python train.py --n_layer=17 --d_model=576 --n_head=9 --n_kv_head=9 --head_dim=64 --d_mlp=1536 --vocab_size=32768 --activation="swiglu" --norm="rmsnorm" --norm_place="pre" --norm_eps=1e-06 --positions="learned+rope" --rope_base=60700.0 --rope_fraction=1.0 --qk_norm=true --attn_scale=0.125 --bias="none" --tie_embeddings=false --parallel_block=false --init="normal" --init_std_qkv=0.0214 --init_std_o=0.00367 --init_std_up=0.0214 --init_std_down=0.00224 --optimizer="ademamix" --lr=0.000294 --beta1=0.9 --weight_decay=1.1 --lr_head=0.00402 --grad_clip=1.0 --warmup_steps=547 --schedule="wsd" --decay_fraction=0.621 --decay_shape="linear" --final_lr_fraction=0.0 --batch_tokens=[65536, 131072, 262144, 524288] --seq_len=2048 --doc_mask=true --train_tokens=903200000 --steps=4527 --dataset="wikipedia_en"
Each number is 128 + 24 x the weight over its row's rms, rounded and kept within 0 to 255. Layers, rows and columns count from 0. Numbers have three digits each. The size before them is the row's rms in percent of the matrix's.

# layer 13 attention output (transposed), 576x576, rms 0.055, rows 536-575, columns 0-71
109:130094145132147083096137135126130132109136119140137119140141106118125133135128124093142108050077176121126137091157139187111108096127135135174131106115124117148118117116158149105096121153102125125112156140101135118086
101:163137131118153137162117115121081152128165073126141147137044132152121115146086114162129098104115079134142085074139162165081141168169105149150161110117163135115157207132093107106112101127065146089127145123145142133176
108:113124069125168135134113159099164141130122154097087121136135103176118156130207157160104130118140132150099151145127136120104089118130106138087105162128117098153104110124100134158078138111142132103151147146122083063150
109:119100128105082137115129134150141149094104132131106128142101124107157130127065125113191138119127133155105124115123168179140097113098121141152102103140147093106162130161076158135116121131144147175131124121144131121143
104:125120141117129159138100104121168134143145137128126107136173060134156118146074140152109122119154144109126109087134172144106136111099149161134107115145137123121119107148085134139128181091158138078163136129114134134127
111:124115117116143120138146089126123143145145076118109110134165172078168138147127145107104113122141098172112110150100108141129135131084118179081140157125139126062117114148112138113125129146116123166092168088146154103140
104:166112115138117104104115145106128132122108116131099126172132124096131117145111102136099138118120091160141091127137098148133139111139161075126149123125149128127195110112129099154093142130133158096136125133129121161111
107:127106133138139139128122195114149125093094162117088152131147141128093136132040118161188142156095139106138128140144093152105041113086159147151137170126071144103174155139152117124131120129153128129135160115149122162123
107:125124144124162166141115148152119156128166166154183146130207148102189124128158098126129153091137111156105146149094109097075062156152127123129091120118062099128114121136171145059114149144143091088152100119180135091113
109:119080165130100090145124132135152095079140094148177137127127139117139108132112107184083131136100157155127116097153161137153142106104133131105127156111125136109097084135090123161148133152143085130116145141140151070174
109:116147135127100156131106136104165214127135129129091132124160156120140193119049139141119139091147112151154117128119094129106075099133172070123189087127146129127148141120139123158138170125137122144119108145107135123108
106:154146126127118120134174095096135136114122114123083123146133174105084126085117121138120151134131125147135142097163155129131142156136130164110142138089117148100150106083101159154171196150156115132125127120142121134143
106:118102134108113146132199125122128084106134124137201135131137145093138106115144111109152134148081124118135124151145116125149154128154136156138137148137140155146135113116154192114128109135166125142122160167142135119131
100:089102134128119138111151079126144133151142155101128127080100156147108152112216096142100158142146177155069119154141085119102137120111050099134097142114118187082098111115132119121144111132140134108152084092066146173147
107:087128157124168064141141113103148097128081169123128101118087108124124107150146143133127129129131131128091132109114134100103171120152099133110113145099134144189132143136094105168135147116103127071133144127085118088165
110:144121084189109117127151117129135122160126111126140145124145100113149122123095133145143118129156130120120105076173133110093146175149139153154123149126084145156133103143201130149149120121132118064112110173137176112146
101:126126154118119166092156096126127128131119168142072123120145178145133139126086144143136129185123119141140115159141120114097091109160091144154082128108102112110150117127091129142135140073129092116154113115119100094122
106:142135098082141090154165102122130128114133156136128111138172124123154126135137134134124151144139133124138096136128107121127147187097124153104067121112148146153164106123117136134135121100092115141159157114109142137144
108:139116109098129116142138114117141157148107078127113141146154161123138207134147123126127133143129120145088145133105114087127098092098158120153125115142175117120144115087138122148155084154143146187153144109116142146099
103:119131121155191144150135077089131145123124119114128119120164137111140176134143109138128115137142141161102116122138146108132111135171148178164144135113133156155139100147155147115120105121148111150119140117133160097130
102:148142123114119126112133125127151130115159136133153129130080095127088107138098119118110177133106156137152146116125130121131125123126154104145140132127122138156108134129122109120136161118122129118166106106113123158115
105:122127159102123114119117128128173170144107146105110133100115124136163132141102145133130122126169132107108114102129131127113138106084124169167168138111151157132120143197115113156122135158095139181130144132154148114154
110:137131192155105155100112107137104131142121110156103142143132088130061109095090097133126114119136103104129136152096124147147076161106150099094115130148103126129197142060114126101131123110130127143140165134147116136112
108:111131107150121116141128132142121122136130125130165140107105112117164133127161115124111124158127130183096121131091113159163091132165141114121112132156160151138096141123111107129112120139128153133107087132161127117155
111:126136136123036080100109123153154160125103104110134143182110105124123152129151101098117103116115132062110132139109146141121141110104072107106110111153162138117146140146129129121120068142122104173134118147130142149136
106:148113145125132186101169143123157149113119130099094135123186135165144117137119109139118125157196126141123100130143145108143108098120141031117132122135131132081166100134157131134123110153157132076128136147160160137135
105:127098142147101108135079109135143114137147119148115108140127127160113113110055114136157091074121111114097127094170161136118112113125132137100100143120067120122101155142094122144096154172164136129084136106093117142096
107:117101080149131126148120089107091114158120102104102135113139178101166149108165149142138128104158143147096149175124133155112172127147156129101135149128136138161110142129143187113121126156141104103115170119132131112137
114:151179120132155113177087073109100091131111149144110090128137078101164135149125127129126131128073162125138097123166092189126106073149111143154114110136123096125121119108125120112190136115121172084125131071155116170132
102:118141143141162119146126125103146126145154141122128132149145085149145125132157108113121115148117146159130094116135131130105085137105084071145160155133158133156132156109118129152122119136141127166137144096147112112140
110:146128113137109171102154163153096103191129168098157144141128108145136151106101153104155137104124151106122111126124142155115158137114137138103124169122109184110081166109128095127105175116116131133128142071103098134165
113:100128101164165099124147101124120140162149078143148130123116105107078136127107120140123128155110111147114142118099120107109129115113119123154105106117114121116082133104120084098130131125136127098127121120140142112151
105:131184141121126135150130127141118153114130135136137122131115111151106180123149152114081140121122109136092143171119143097142093096144150046155133103141110127126122106125161139137116097109151130071132130159148154105139
111:133127138125135103127213146143094101158093127145132127154117090093129133145100145109149102103093098139119112145109096177120177116121183101086119094106120126145170143087146169140105186132139159104127099123112108135173
103:141110111157133175126127167112123088137139120143107130128151126146163108123107134108158113144147155150074145112175138157161124130135122103172117133129085112164073164121119110161138132135124166075119137183149168148080
098:116088107132141093134123096151132123129150106098133139116107055141081093115062126132162128072145136115150137143130092195121102128132140157147163133106108127106128156100112176119112117131134130095093129136120115095141
100:106082105109137174139111101135097141118094109138119105139123117133160159132102148135183118093162116147135133135193128165104130123145128190140135100096118148150111116124113141156153150142141138113133091110099113147132
100:149178079168147142138111108132093128157154148124119119168116074121141123149122130085108168128123136168119129111137118125116140107198126139147083102137170107068197102144138122098134132062105129107136123126089154154158
105:114104138107123134189130118150128133153120112133102099141107088160101130136142120124125128184128115128138126140158085153129126096143110095191173149122128104119156155163134120143094077073109134144139119136108104124100
109:131142116145098118052114198132132147137082182134129126104109188133166121112069154145115127149168088082139132119122138102067120113123130130124141117107142140137092080147158126152120130137124189142118137125144139115117
# layer 13 attention value, 576x576, rms 0.0525, rows 537-575, columns 0-71
107:115204120126156108127125146133097107163137126205134173126152125116097123085108151109139151155131185123108202120121086113118124142132117115173100137180100124095202086160158143132143133101125150174132127140128157118173
114:175152095143113150141117125116129139147124157131178037092127125106135116127139136120121109104088136102097084131104104089137130135113128132118141103144130144111144146135117146130131136122106162131131118173110139132155
114:132111139172134117089128138142144123103066145146129170106138123139146120128122133130118120157161156139144117121158112117109139157126130138169100131117176125113138108080124162076099144177140111137107131126186119096115
111:087150146134135126085136127150135127120140116159136192129131127126116121209132106139131091132169159137129104136156156151101124098126138124106114137125132146127101104136120130136144142138088159136136141124109084124145
117:145125151102099152117106171148159095101119137106135108163120132112155123101128125138139094157129125170116091112142135132173136138112132121150125136112122131120083148143107152135120108147136138118139129116164095120123
109:052088142137136150146106131157144136114090146188147127114112133092129145172127127162123122140168145134091193179147127131137141113125139144162129114104133113152120097132131094089125138103101086128072161099155147122154
110:225106126117167108115137117133138182137120131145141181117139132139138128129121147132104110109098124113130130153113108124163117123135141119156094122157139120165146142082179141103124150155151119079153073129102118095140
107:105078106150117103127127152103116111135169154130153115116136125133140133176133154140123135117109094109158133152179164108105124123125112129134120118104118132111157123137107150116149117119131061137153120109089097137090
114:081118158135124082146129151101138125144150114156107175103104127146129102106124131145129175141119076135119090120117129128121136126116126111146087120136180156112154160143117139091135131169124129111150108115142081115167
108:105167112136129125085101121153129133088123106112131114113118133157110118107121111140130125130101116115123095152133146088134124138141105154183151134078148133143140129152139121125140098109153117114160098111160183139144
109:083082133120140131135124117142143143134064117161133078165128134139106141105126117158176122121142164141114121180154132132097132130111135135134135142150141138124130143175120149139189106146141146117170138134156125121094
109:055125117109151132121136143141131159132131138148102149138116126121131140154121150145135112047114119160116134160114153177129132119115137097163105131103121154096120105128121132124091139175091148091075104089138144106124
105:188143129127134132165097097114145097114157128093127124160105129146159129139141113088168165134154101109114108139116149101131121106107100102121095135156105136126095104112084144133087123128112115104101129140109127138158
106:162134122131142137138081154131140108156111134083105155121127121196140135132095131092139154089154138116114146143149124104102120128129140138098102125123142126105143106126110127156126139152121121122121151168136114116149
114:155128116137103105145130143115121122139162107098150155122152128091137136152142117116164133096123114114123130127139173128171126105135145128076126126186129119097173138139131111103117142104106103123050143125116130123176
112:107137136120109097115126096145143132141146139071170092121146126159085099135114115136111166159159168096095130173115191130142125104145114127153111138136135152102083119127141145129114115144083135130096100147123117135103
107:116153111104131097137138144098109136129150148141146144139110120079149130148127140090141155115122088112125147072137126170125131168150130093128118145138143158150128170165130121101078155205131103116061109159164158094129
109:119124145117069152093129110131122135054141123179091076174125137127134157141124098123095120115146125126108130155163136086161130137097107121223125117114122146111105131115089108109118137124128139122120081113118159145170
107:128142111128125100130118122128120153156145143131145130170116127079109120177118120129170103122111113094137103107131154132134119151134123123118145142125137122124110082146101113147120127143105171128145117139079092147168
108:110125128136141173146124111095115127137100127150121113120112136148123153105123126135114104155099102109141152118100115128109131113108131122106116126100128099116167124108145133200143132162129141156127115136101157132154
111:143163124143135120132136088158105121107150097090171130108154125139122155098122132068147138157130082100128138136139156121147111142161144151104104123159162164128136113128147125108122140130145156105132158098128145140131
114:174159150099174125142126097111151112109129132079134205098143132129130123129131134111085099143167116145117128112123104123099126140142134122119083131098113077133126146120165131139120115134110080110120148141140110132124
111:094139146178129125140125137149119160116122101085126138134129127144128141071132128143105136143146126144136097157126146136189133135105112139127108140123121127137140139131128119164169107144130115144071093133168148132107
112:086119144152142162131136135134142123109118136053159069079159127120134100127123110156145106148139172139151118120128129120154128141171141112146125126110118120135107137151083125138166139107141119089057098120126150120147
110:095102122124128120135134141119106143106144119127153142174104128100124168107125108123134159140094114128119173123144101106148132151132121110083125105142126125124127122098150111160138121124126113137180126129130122115153
108:144145127096153105101149130108132089135125153110149132125142128179114143122138123153141167151186159142145098123128115145084133094102132140100142142173060134138136137132116149100155099096096136126189110161165121146132
111:138128157119125088112125117121118192090170125117090135199132126067110093152127114129092104110183181101109050096107107116120118125148130146126131132072125151141114120149154084101096129092173127142110154111146149129132
112:117138140121116117139137135170104136139108135120108142145127133166123136158132116106114146168171109101127096102135159134119126111114122162131130118121107157128122145125114123170142162107164102127097128126099137133129
103:104149120139134123134106196198138153104140151124123151088150129137139130170121109114147111155199124135142168132147117106167125119094122135137118144164147124122121112111110123131140141131174140099118119133124088104115
111:171139131103147130079122110132131144132122079180095079138104126149126135154112153095142175120130147141106121109084122138134132127080131128126151132117146135121138108130145090137116114119146157093130140169135180128162
111:166120109139137121161135088105084110124111140131143114139122118084102118129135135113154156084100109094149129109162139135122142150103131096105141114131106131164156133124107122151111144146125127144106142165151074109160
108:155163160145094116088107107154127116132157106152114094144128127043117121164138113141117139132178131139139067150140117103116121101093108138126145117146141130111118117121071127113128107087132109116123134130109149168160
112:137122150152150131133109162095113111117107140145097137179151136119129117165120133104111156111127113096152113137125095151154141111150126119120145141101131109157109148175119147151109142141142098108130157123145152153174
107:159152122145171124150134127098140164136136131145115084109133124136207085143128118136147119095144089055149141146121127163142129130123124135097112146133127122162121118115148118121171153105144127130132105126141097129073
103:182202111140106127117140141170123131165090141147118100120113132114130114178138125079107131122147112082097079127113114105176130141086119140115129119148122137116110171132133130115124121108107108140133178128210128107097
114:129145110111155161112121134178138121119091150124133134122093121133123113129144137122187128154132157142154130123132129160110129129139134167108134157119119123118113131145115148110126131128138105133115138143135141139077
106:107139150124102124135136120092128097150177122136154193138161134098124117108130131123174119147110131087084155090199122132170134134110129162110134139148139127137155114125153138166161129128139173137101099149080112119131
108:159114117079177144119114101149132134114127135127107149127133127133144118094130112122086112126131127121141140124130146108067131135114109155108117136115130119119155106096166115130115112165173170134188101103105143136123
110:122110148183152147111127118120117100152107112133158110208163125155115109127119129149143196095108121137140080124129182117113123131160132116112127109111126149138122109142142134108132126126157144111112149106165133134115
# layer 13 MLP gate, 1536x576, rms 0.0619, rows 0-3, columns 0-71
102:139190107095149153105123112128129144079159147143133120160102113155108149160080156121135121157110126139084144103121166153107149106132136109121146130171134114073124148136148132174094119117130135139129149152136089144141
103:123086125097125148065131129140120130101111160127162114131083111183105116151155146162129115135096128133086106085106135111154134154146145140154125128121143143137125145132097104100119160101151121146131108090099085172082
097:117123112118161131128127122089123134117181152103072119153090124121131161124154140126105141122136125158143125120098125128136139132122112136164074089108108163161146120143039118083128142173118145115074148140120173100098
103:079125126093140107133156140059134112180137123134110114114143133163127163059129143093095134151088164130129171135099101129123147110121125101151117072150139146114082118127143118091094113130144112140113107118111135138096
# layer 13 MLP up, 1536x576, rms 0.0627, rows 0-3, columns 0-71
099:136163148148070116180145153143165096127114105136159126128192109147121143122133129134135155105122125163153142165099142130106140116150130120135113127141109141086162123150109134109110113140134143117162138100142136078117
107:113175101128129080195144151127159187131109141110158116131120122147151113131123137144080114117135128151111114154106109173147157148100152090139133152102107112125128105104129120147125113106101114103117144134106141119147
102:091154112222125134098110135119081127108100151147115151144125138114170141120161219121101183070104116132135138117125116077153132126113114147117117127151126120081106153165112146160164124135095135139134123131124098132135
104:197119135129144113143120153099119153146080093168167124079127160090159127076121152141127148119072135177136164141149127128165137169170155137111093134177100108159116136171120128137119129096138085145105119095156131120138
# layer 13 MLP down (transposed), 1536x576, rms 0.0604, rows 0-2, columns 0-71
101:132113161090144155139151147129128090098089117128121129091123082122067091162158121128148101126132101094122128127157168135117142139159162120141134112139122116072123167133099129093128121080115087138115105104126118108122
107:143154129135128131100106105115114167137151151132133156147139097095129141135160134107096118115169100098119101107117156149113152110158122136112172124135169127097098129106100154113157163142140139148102117129117124138134
101:109129131117144101105104119147137133107098134100093133119126154182119163094085158104163104103133112080141142139131114134175145128136122090087182103174086076099135129119165182114116111175111153122142137112135113136137